{
  "num_hidden_layers": 16,
  "hidden_size": 64,
  "num_attention_heads": 2,
  "num_key_value_heads": 2,
  "head_dim": 32,
  "intermediate_size": 192,
  "vocab_size": 19455,
  "hidden_act": "geglu",
  "norm": "rmsnorm",
  "norm_place": "pre",
  "norm_eps": 1e-06,
  "positions": "rope",
  "rope_theta": 10000.0,
  "rope_fraction": 1.0,
  "qk_norm": false,
  "attn_scale": 0.177,
  "bias": "none",
  "tie_word_embeddings": true,
  "parallel_block": false,
  "init": "trunc",
  "init_std_qkv": 0.0834,
  "init_std_o": 0.0834,
  "init_std_up": 0.0834,
  "init_std_down": 0.0481,
  "optimizer": "soap_variant",
  "learning_rate": 0.00701,
  "lr_mult_o": 1.51,
  "beta1": 0.95,
  "beta2": 0.99,
  "lr_head": 0.0102,
  "max_grad_norm": 2.0,
  "warmup_steps": 200,
  "schedule": "wsd",
  "decay_fraction": 0.871,
  "decay_shape": "linear",
  "final_lr_fraction": 0.0,
  "batch_tokens": 32768,
  "max_seq_len": 512,
  "doc_mask": true,
  "train_tokens": 158300000,
  "max_steps": 4831,
  "dataset": "wikipedia_en"
}
Each number is 128 + 32 x the weight over its row's rms, rounded and kept within 0 to 255. Layers, rows and columns count from 0. Numbers have three digits each. The size before them is the row's rms in percent of the matrix's.

# layer 4 attention query, 64x64, rms 0.208, rows 0-31, columns 0-63
073:118120091062061117102105142132120164167135105077060147148120177113102115150037139178154076072152148096080090135082146096104112105126120125119132175124189132142122134153089125132135108127156127
102:161116172160170109164078178109122071113143107050125105180106129089163171117205096088116130166119144179164075141133106134153134133131140131104098116151088138104107131170160149154167166108089163
096:151108118176153108167153132124164114147167143149133080121141105170130131098130104156067170148134091127154158131095157195148195135128119119148142121117058119127116157032107102150055179121170144
083:144044097128118089093169081078096175188140119140175154113149106114041140159133175133110140132164126178143177150122115125092173155138136145100124134132098110150085132158100137131112141163203146
096:104156166162158152162070147180151088109193174119147114173084168057173173157148075145108091163103158120141188138163130160157120114144137106113119163129079156126151111105095172127132157093127116
090:115151137074074144162099202128162149133098138129141102050110151128148116149157099086144124089106099144103127124127143018115102109066128160103106147136170132115175111091113171158117105083140102
092:112139200079117146094098225088126149078141111175104174140122141077166139102106119110126133113109135076164134136115152104171085075083111128138097126121185150156207114142148144148127109105109143
097:119118117153147149167113151117185106058176112120104150097138116116159118120189066101120198090083104146147135115143139130141055128145183098114079123125173201082156126079112171135137129100122125
106:105187090164153151131152110089051044191179108182131130107079115134211152153114142128095089133155114097100141140133133103122131126108094143166113112163129131127147149166149091100145114137122190
106:117151174059098138104071164068148154106084128163119157102133139085130077108119126080171092090132167115174127160134184086170068121147115140131128129115111108132173089124193137097155084100129094
119:051092128095103171157142069149101127115119138148107118143104178133123166094116125127063112105162135069142137107155166124160107147086137139137104098097135103133127058111116168095161037091135073
108:139099149095177075104130175155133153107102133059139114240166089136145132153144117128142139173056104134124120163152094149145138131187117103117123130156149156141200099136137106138146173130094171
107:175077132120130060149139151112121102080171113098116052176102047129119138170176077161143140128143088152131148071113099121121156166165094128130149082160130079112129181145095155136113155148145127
116:135135179104107094164138123176156129141102123141162070154213128189115180099092160108144126158134102101093145118116112135139160158205164150098191144110127103103131142163102107056150118111142179
094:135182120116217115123125107163155071169105139129117102137090115119179070193155127093092171142090137181128092128098066155152160145141157139130115127158121183126172079145095159137142126117090090
105:178067114105155097119144087146122115197122129109099057129197137134153085114122131123114085160087173121123164171175081171099167071147125160121127190166127146137100117105084143102088137108124138
079:111137133105063178138119113112119111110137156117170081185094127140163102121144103105135115124110144156162065133160103162125142136133120073080111120186067112148092056131173160077139152094055096
092:136122139180153133167114105138153144109170152181214059116104123111181140177156116111131147190088131172145139148134167177162158101141144159139107134105079121108164107072108107128107143083122194
085:142009107118072090087127097119164125181107073131157131080133112122091119177131121145142162121161169157126138132091157089104148099168131141122138142112142120123115179157145159098126094140185193
087:189123188153118158126079150105114174089080076092078128138159078121106184088125148132120116094132099061109137140117080134109169180173150124124138189148143136138146142107154117121171087093082097
084:084140140083118104178164148156127129153089146151167084121157169111113123085130110118141133143068091212139146086206151153076175111082113100100148103145082124135092068146090153159130142117151115
101:094119102107112129216157066110111139177107161130138128096153151181100078078093169060136158105114118141135122137144108133113144145140139142144185094117069078144087056118107107152098146114182122
096:225087075207184122090164108125127161139125117145131146113100161121093147142106121125119069137105150114156082130127122153130153130177159162135137107110086148119092119116061166118133184156092185
089:144157088121086097187156092054161042135159161157169088098134111162131139101130112134190116049139121139099114070106137128097117170163135111151155120113088120124090168137143118117180149128153111
090:172065109137119088099166079095120119129108110192136147100147150176038132086090161157088106149159141141133167095102142108131120135114129099097081057119145134136074138157159115148180097148163099
099:135079122130142090133128093139159064144115131171122059093114177123073130150137085170124166127124144111134158111056078112145104150182122183105104084120090097136172188155123150144162119087173104
120:095092143105059131127138136145135116149098060103143074138140152145091086094142108121128147113135127106145093075077068180083178119215153129137143187133117091147136073127161146097148126090153105
113:173131130119158113145112132172154101148150162130167128172146119145115117133125116081173113152074163059117081162083072162094176134170174163119125173152114087122118115124053101122110175134054129
107:116074128110074119147150132122148122064064123125147117135154140135081106067117103143127197134115090163164052122144157137153100140149129094107126153056132180132213106107153084099150104125131118
104:142133168139151158077121159131171125063169142127111147127116175130161139119115094131152072115165155121099071115082123177071141140118130128086144178184104154127180098132065119126134178067134068
103:125142140170086167122153160106091141117134082095115176179085079044152145173165179149137108109119131091201106143137170146179134104123134167107133127139117135174145095096142173165064129152102135
109:139122073153130028178120141178150095137185146161063088138123166127085078169158102140122153155136142125108127141146106090121075090126152120136116150143159162159081122155152114156100167126094188
# layer 4 attention key, 64x64, rms 0.206, rows 0-31, columns 0-63
090:152110093140150109088121101144136140106142095120129098152224124107117132104176166149081141135048174129189130134092119110120096097138160137089171121127134153143073107134093043120103183132131082
097:162109116126127175143234160134158139140126178147107161150111157140163101127114092146123084122172108106122170085129171138127178126117058126168145192154151091124164169124069171147108088129153110
102:143134165099150064126073098145117107128059159088170159122154129181139129151085152137110090099091103083173112150203150118145066103146140177146115134135141126130165155160165136117173131142068177
093:121162125173152167088132140080125202108126145195152137135164118099135114112117115155106125142072154129123129075072080147154106124116152153140118132175088157100100098132147070217161113096112068
093:186164165100098136135131131153107099084118124064125163123109134160104089180123152077096060102185120145144109123130133065174096111170110144167096133142171137147091113126185176091177112168152131
096:147110138140137157145129145104103164116136089081117170081082111122122107093104196127121149165133082119160161117133108138151162146196151104203158124116077173089135105128191127099172161203168121
089:106151128139142152154120160081105116132151105191147150109111104129095143101113093119214121140142101150108131094068153078098060131169086146076138106166110094131133139155134092103162144145231147
078:101146176113179189100126144112121079095117127142108088112101122103178178151142114171162137117111152168112087088076139097112078102164181109109129141156167090103198083130097123183145134089087153
117:116111108166068150151183133147117173126169131149115130129160148132086091163136116139147143179138124096050130096051082146080123132137096152147165163149110165143095202158149122101118165165125066
094:082179113174132178159110164106074072063125082125134095112134115099135134102146104156162092103110165146105141145096145091109136110115128139084132137149129142075156081114098039187076134092150142
105:123173106112114111155124181090187109127130132124128129157103138101127225116177093133174106106085134084100128101158113153074137124141199142109113156129149137129093198116088123082145112078131194
094:088140130197137159123133155156126058134162151077107146070066154161157112160099131088160130107126133158179126119153080123125101097096089107096085076095192153119188103111130114113160170114128154
113:118131133146138099109142165146147133102151163113163162063144159111135187136065113100123159126129121108112072083094153134116087040108053142134121082144070088137115161087102067145144148103092124
106:121170128105103054162128134102112099140100198120118140112186158107137168185129125094191096140131126097136163168150130122115167081094116203155110093141115085101121173160095171173167140116122165
117:135091167113104132112126083120148161145132113117086132130078125154109059081185124143117159087134152044164126127108074121116131155092134103147140105138214163100119131106147237118134132118134133
119:090102115119130079150179065162110154159162115086109133133125146165099136136146143115096115094084132151138126127172180155166123199117139100131169083037156127089134083106178161086139165121126173
085:107143124185123155127151168068103141155148158160105119110172119112123119127160142151099143098160122100081196106067155093094139176113103147146214167122122116110113154154177061181101103154127090
093:116061158070103102129075078116121119133108093058140145167100144176178114116118085077173102119157177133129113096173128148122099093089117092097077109130148119125120148098131161126194166119107177
093:112139137180122167111108113107107167107146155146164131109181068104166156099161187143112130157098168145122152085063106154164105189120157126143155118154069101165096132128132068179141167103158070
077:155073094126112113091154127069119119145137197148114114102120156129144108183106110142101112078173086115114138088161179147120162129116079182162173180113119118121145096081062113184094177129139100
096:129131179067141153142122107163143105150117151142144149185101132161137129124151112116130128136178165126122104149142071085117151063176108091212099142158132107189167137074188160141160064156126128
106:201080140085110164103123097120132189128130178161143155163151117069101101118137158124070157107104135099132112145172086140158201129122163123172126157116122138142135085056156144193100135145087132
127:113143107132139133102123159099150115086110113122136068152158149079146149140113132182135088089099126105108157108065091111128112130104145195068138136127115162114155111150102052218157129096153053
122:177065128123134081110118112125145153103134149158122117142168133085140105104120123133087143137031113075137097112146071203118184151069153128123152168175127174145128127137151105198129132131078122
081:178163122132062095138119070190175151138144094169106137156147140155064153134131109130117100112116068124119173120196119151165151111130102183122117166089120128212122141127098119097104154150182121
102:159096079156106100106147111180157170172127138158104073115183128137092087136126113170078172092093144087138160134116095173158162114111083178097079126122199149171134123119141128124178160096163101
125:091101115127132072086169150152177187178145110113108138145115145102152145181089101103126115091118111050118149097180135208134143133060087145105102113090184102112139138109117174147158116120161123
113:129136151153139094124150069122105106103118208115116072111099091106196159086113171073105147114175176107123172146104124126170112145123097131196156128074156107120155074140125101155158142071120144
106:104124150099155118108060152147082094181133132092095139128076156105134099142091099140111118160122121117152119094232107217108105126082167118098114100103137162127157105181124173157153164108138119
109:136100096114188123121150136087119110120137160120093121146072127160161115138160091162076070137110059086151157095117069132063105196100112132133186144158136131119157142126092100167118099188120085
101:099190126187067176152154159121079125144110087097180120116099143154168150128061119138155129115129163096140097145109149108187068101149116141088073151164160117148149160109155067097155130132145093
116:118081118117095047127106109163162160117139122167098171102158070142174110104153113087119153142110160132140150124109096168139135159178188086152140089145130174172115112154146205116146163081169169
# layer 4 attention value, 64x64, rms 0.192, rows 0-17, columns 0-63
103:090150137097118100212089104107140146130191148151117156086084068151146118152123130111103195125125170143123179146082158170132127193116103121111186152163102107173087118159142172149150133148162153
094:146177093127108097072128120159129131116116110135070156103116104126177147111138146144104184133231128109071110123176171112177098156154090147134184104084129161123089153103125151131143153098127198
089:116130113145090137156211080113100185130160118128159141153135123163089116132130098173106067117139164192160090136118114107180074105115182114138112175124060116132104138117082103102123081175121172
095:123153100075173119190135159191114066150188092173128115159064160099118092140126134150136112113123159177114095143143117112151110136097129149104148081095146114121082125172061109183092132139182141
095:110165110092069123123131131150123091167070141146129147147160172158109084070149113117158100116144176199113141116127164180153105093157143151125150143115156169163094202110076159161080153116146075
106:110070153136141145147132102104136087112140151110104173115082120126125177052105158072117163074144117139159075121020097092096148107127121086130132131096120091149174153158173150161160111155124129
083:109185113158208146136116067101126143149105124048123125100105081157171103156101166108179136161151123162103150108084143124155084153148140076125126142123107072177151129175102099166140154085091129
107:141115160125141157153172147106147171124199131154136083185073085128115158163099088163106089178154143114162151104133122171096164132135160102081123207118076157077152118106069121123123164138106146
103:089129081135106134169170163155167158093142152114141090097092121154126121177105202118205111094113120141183102108091151056154066166088103105123173172122095115133133096124113136148165092145125107
100:146163129142061115140059117112116128104130147139077110160132153149095168129110042136103119073131117123167137149121137206086115139100143122146128113115192121156161180116111157110070169190090111
101:165142104128155132129114126111087147077074205096113151156131112148159116154102123135111088082124118074213133187142120109179103135115108126139117181144035123145146079105130130150098103140089167
108:139107135133117140131102084129137159117115160092112092095101151145071110120149156170119096123097157207123071157145170055163071115092140130101152043103135120108130094137110123116073083158166173
085:100127165110156114096120090136107082107174117050129149164129142135158161153125105112108173161168109134165151189079122156064127100082091089109156126125134196132164095126082097115145201165134132
101:166157128091166075072078152104161118125122067204113109125158117119112155093122118153147094059149115141150121153124128129095191092078142141107075159099175151115110110112110144121179128173065118
109:102099134177167096137143165104129111126128125117111202144089124144197173097116131099086145097199107117157161168157107112146122103123088164159075161133049107111169089132067104148134105125123083
109:085175142139089134144137099129161093110092088199106094097094175131127182065132160098148120101098166119129116136164135156126116117099185171144180090126145079144110158163074090176096102145118172
099:126190112140137153111069161140106176154124097165174095140164080171123117097182103127113168184126120160146150128185087194142102098160131170103100117141171138172063146167154110111117156162117150
090:085046095156123145152147119132128155136173144117088089086125159113110123112109081069122109091125188144110096141149119108095140108135098088114094168179105179093115111146160193114114067102062154
# layer 4 attention output (transposed), 64x64, rms 0.234, rows 0-17, columns 0-63
115:087129114143177178050165099102133114142133085118138111131130112122166181109094120151139088165164100130116101157137160149179142144188137078189112101100120115063158100156138074112143095121064093
092:109121182150071172164107133111110114150120107113185128171128128099120186128120109099159105108105101113192149088076174118165170188089194085099103130131099078177104087139115147147136130158099103
092:139099131080108108167114158188164109124093152120083131132164149095068155135124163138128145144125150131152157166120052134053175212142137139126098114135146098099155184162184159134169122131094096
088:092100166122130085124185098103150180148094157100100102160106048127090131132127150116087123162140105128091178111138153125132138109136122062111115141163081100098136154098179188084173157173173168
099:135124154126182120122109201160116216122155119112140117137147071117099185167130114135069078089128129055111136146139085140103162110101110145074169105163130080076163130175110151127112128140117157
092:097127131148060167164157140134122112121131078079119097133126132130161100068139134183071159120112137158106098152173138077167118172161097151122166123168119169135128117126126152110199135029104100
105:108105182093090161101124148151138097092158177174149178089137137160122148073168161124102102045098144121100128126151139131148119142135131183126166121115080090090115139126165122115112017124146112
097:111127108072179092113049111107161107124079097112085131099138135103105100133199126092154200117087110176131153141135165160096144162185129051161135102113137107098102106134131142103085159130161129
095:106119146098176130108136093142092104085098154141154134140140149128132136105069090124035145115190160153072191162164168174120101156106131135135067111177148098119142157171132094162122123120190123
091:160157092126132135078156169161161077102117101149146104192171099069156088164159152134140143168143090117118151099141093071082153166080088186096159157193102147111144146121107077145113130115129110
103:142069138093092124157131117164142147150146122181130136135117146111130145133180147137109205151171024167100094074124134142127185134150131151168157103120204094152125176120128117130142104161172093
109:099136142036110097162133173115093075134108133149116154173083172172098144160123125109103144132168131056112139150134067098154103085115141109135067150196120074136102162122133148084121123121100098
098:173174108172105135163119122099153154113121143211148088079117070143136124162130178126151167085139169097087153052122160090121118174188174143158109107138106066130102128141130102099118109143102150
095:111156087164063112140139172099128051137123142138158139081097131114112128140139120092121093163126099104126115118096157162146114127168123153120211096151098143139191158132112097101071172127169218
094:139145088041132156109133078110092164140116164157151105056143111130110176123110129153148171156122108154108106109089200102124113152127169130140170103143144154143041205137140154131137134143081154
105:184124180101139131136065194135137141123121140097146087161114114133098130157142102160091098118148119154101137107109167116100118110092082152071137114116160163113223200092110135046119110103119126
095:130145147168122135153133104151170089141135166126068148127166184115145104108085087108152094110114084035093165095096126125085193148132133137142130166093095137086160123082082162091120142169099083
099:149106154107113063067114085075118149129142096056172157096156133150168104153106156163137098190106149115113153140085092133169100189138144119105139112118167087139084147115112071146146178122125182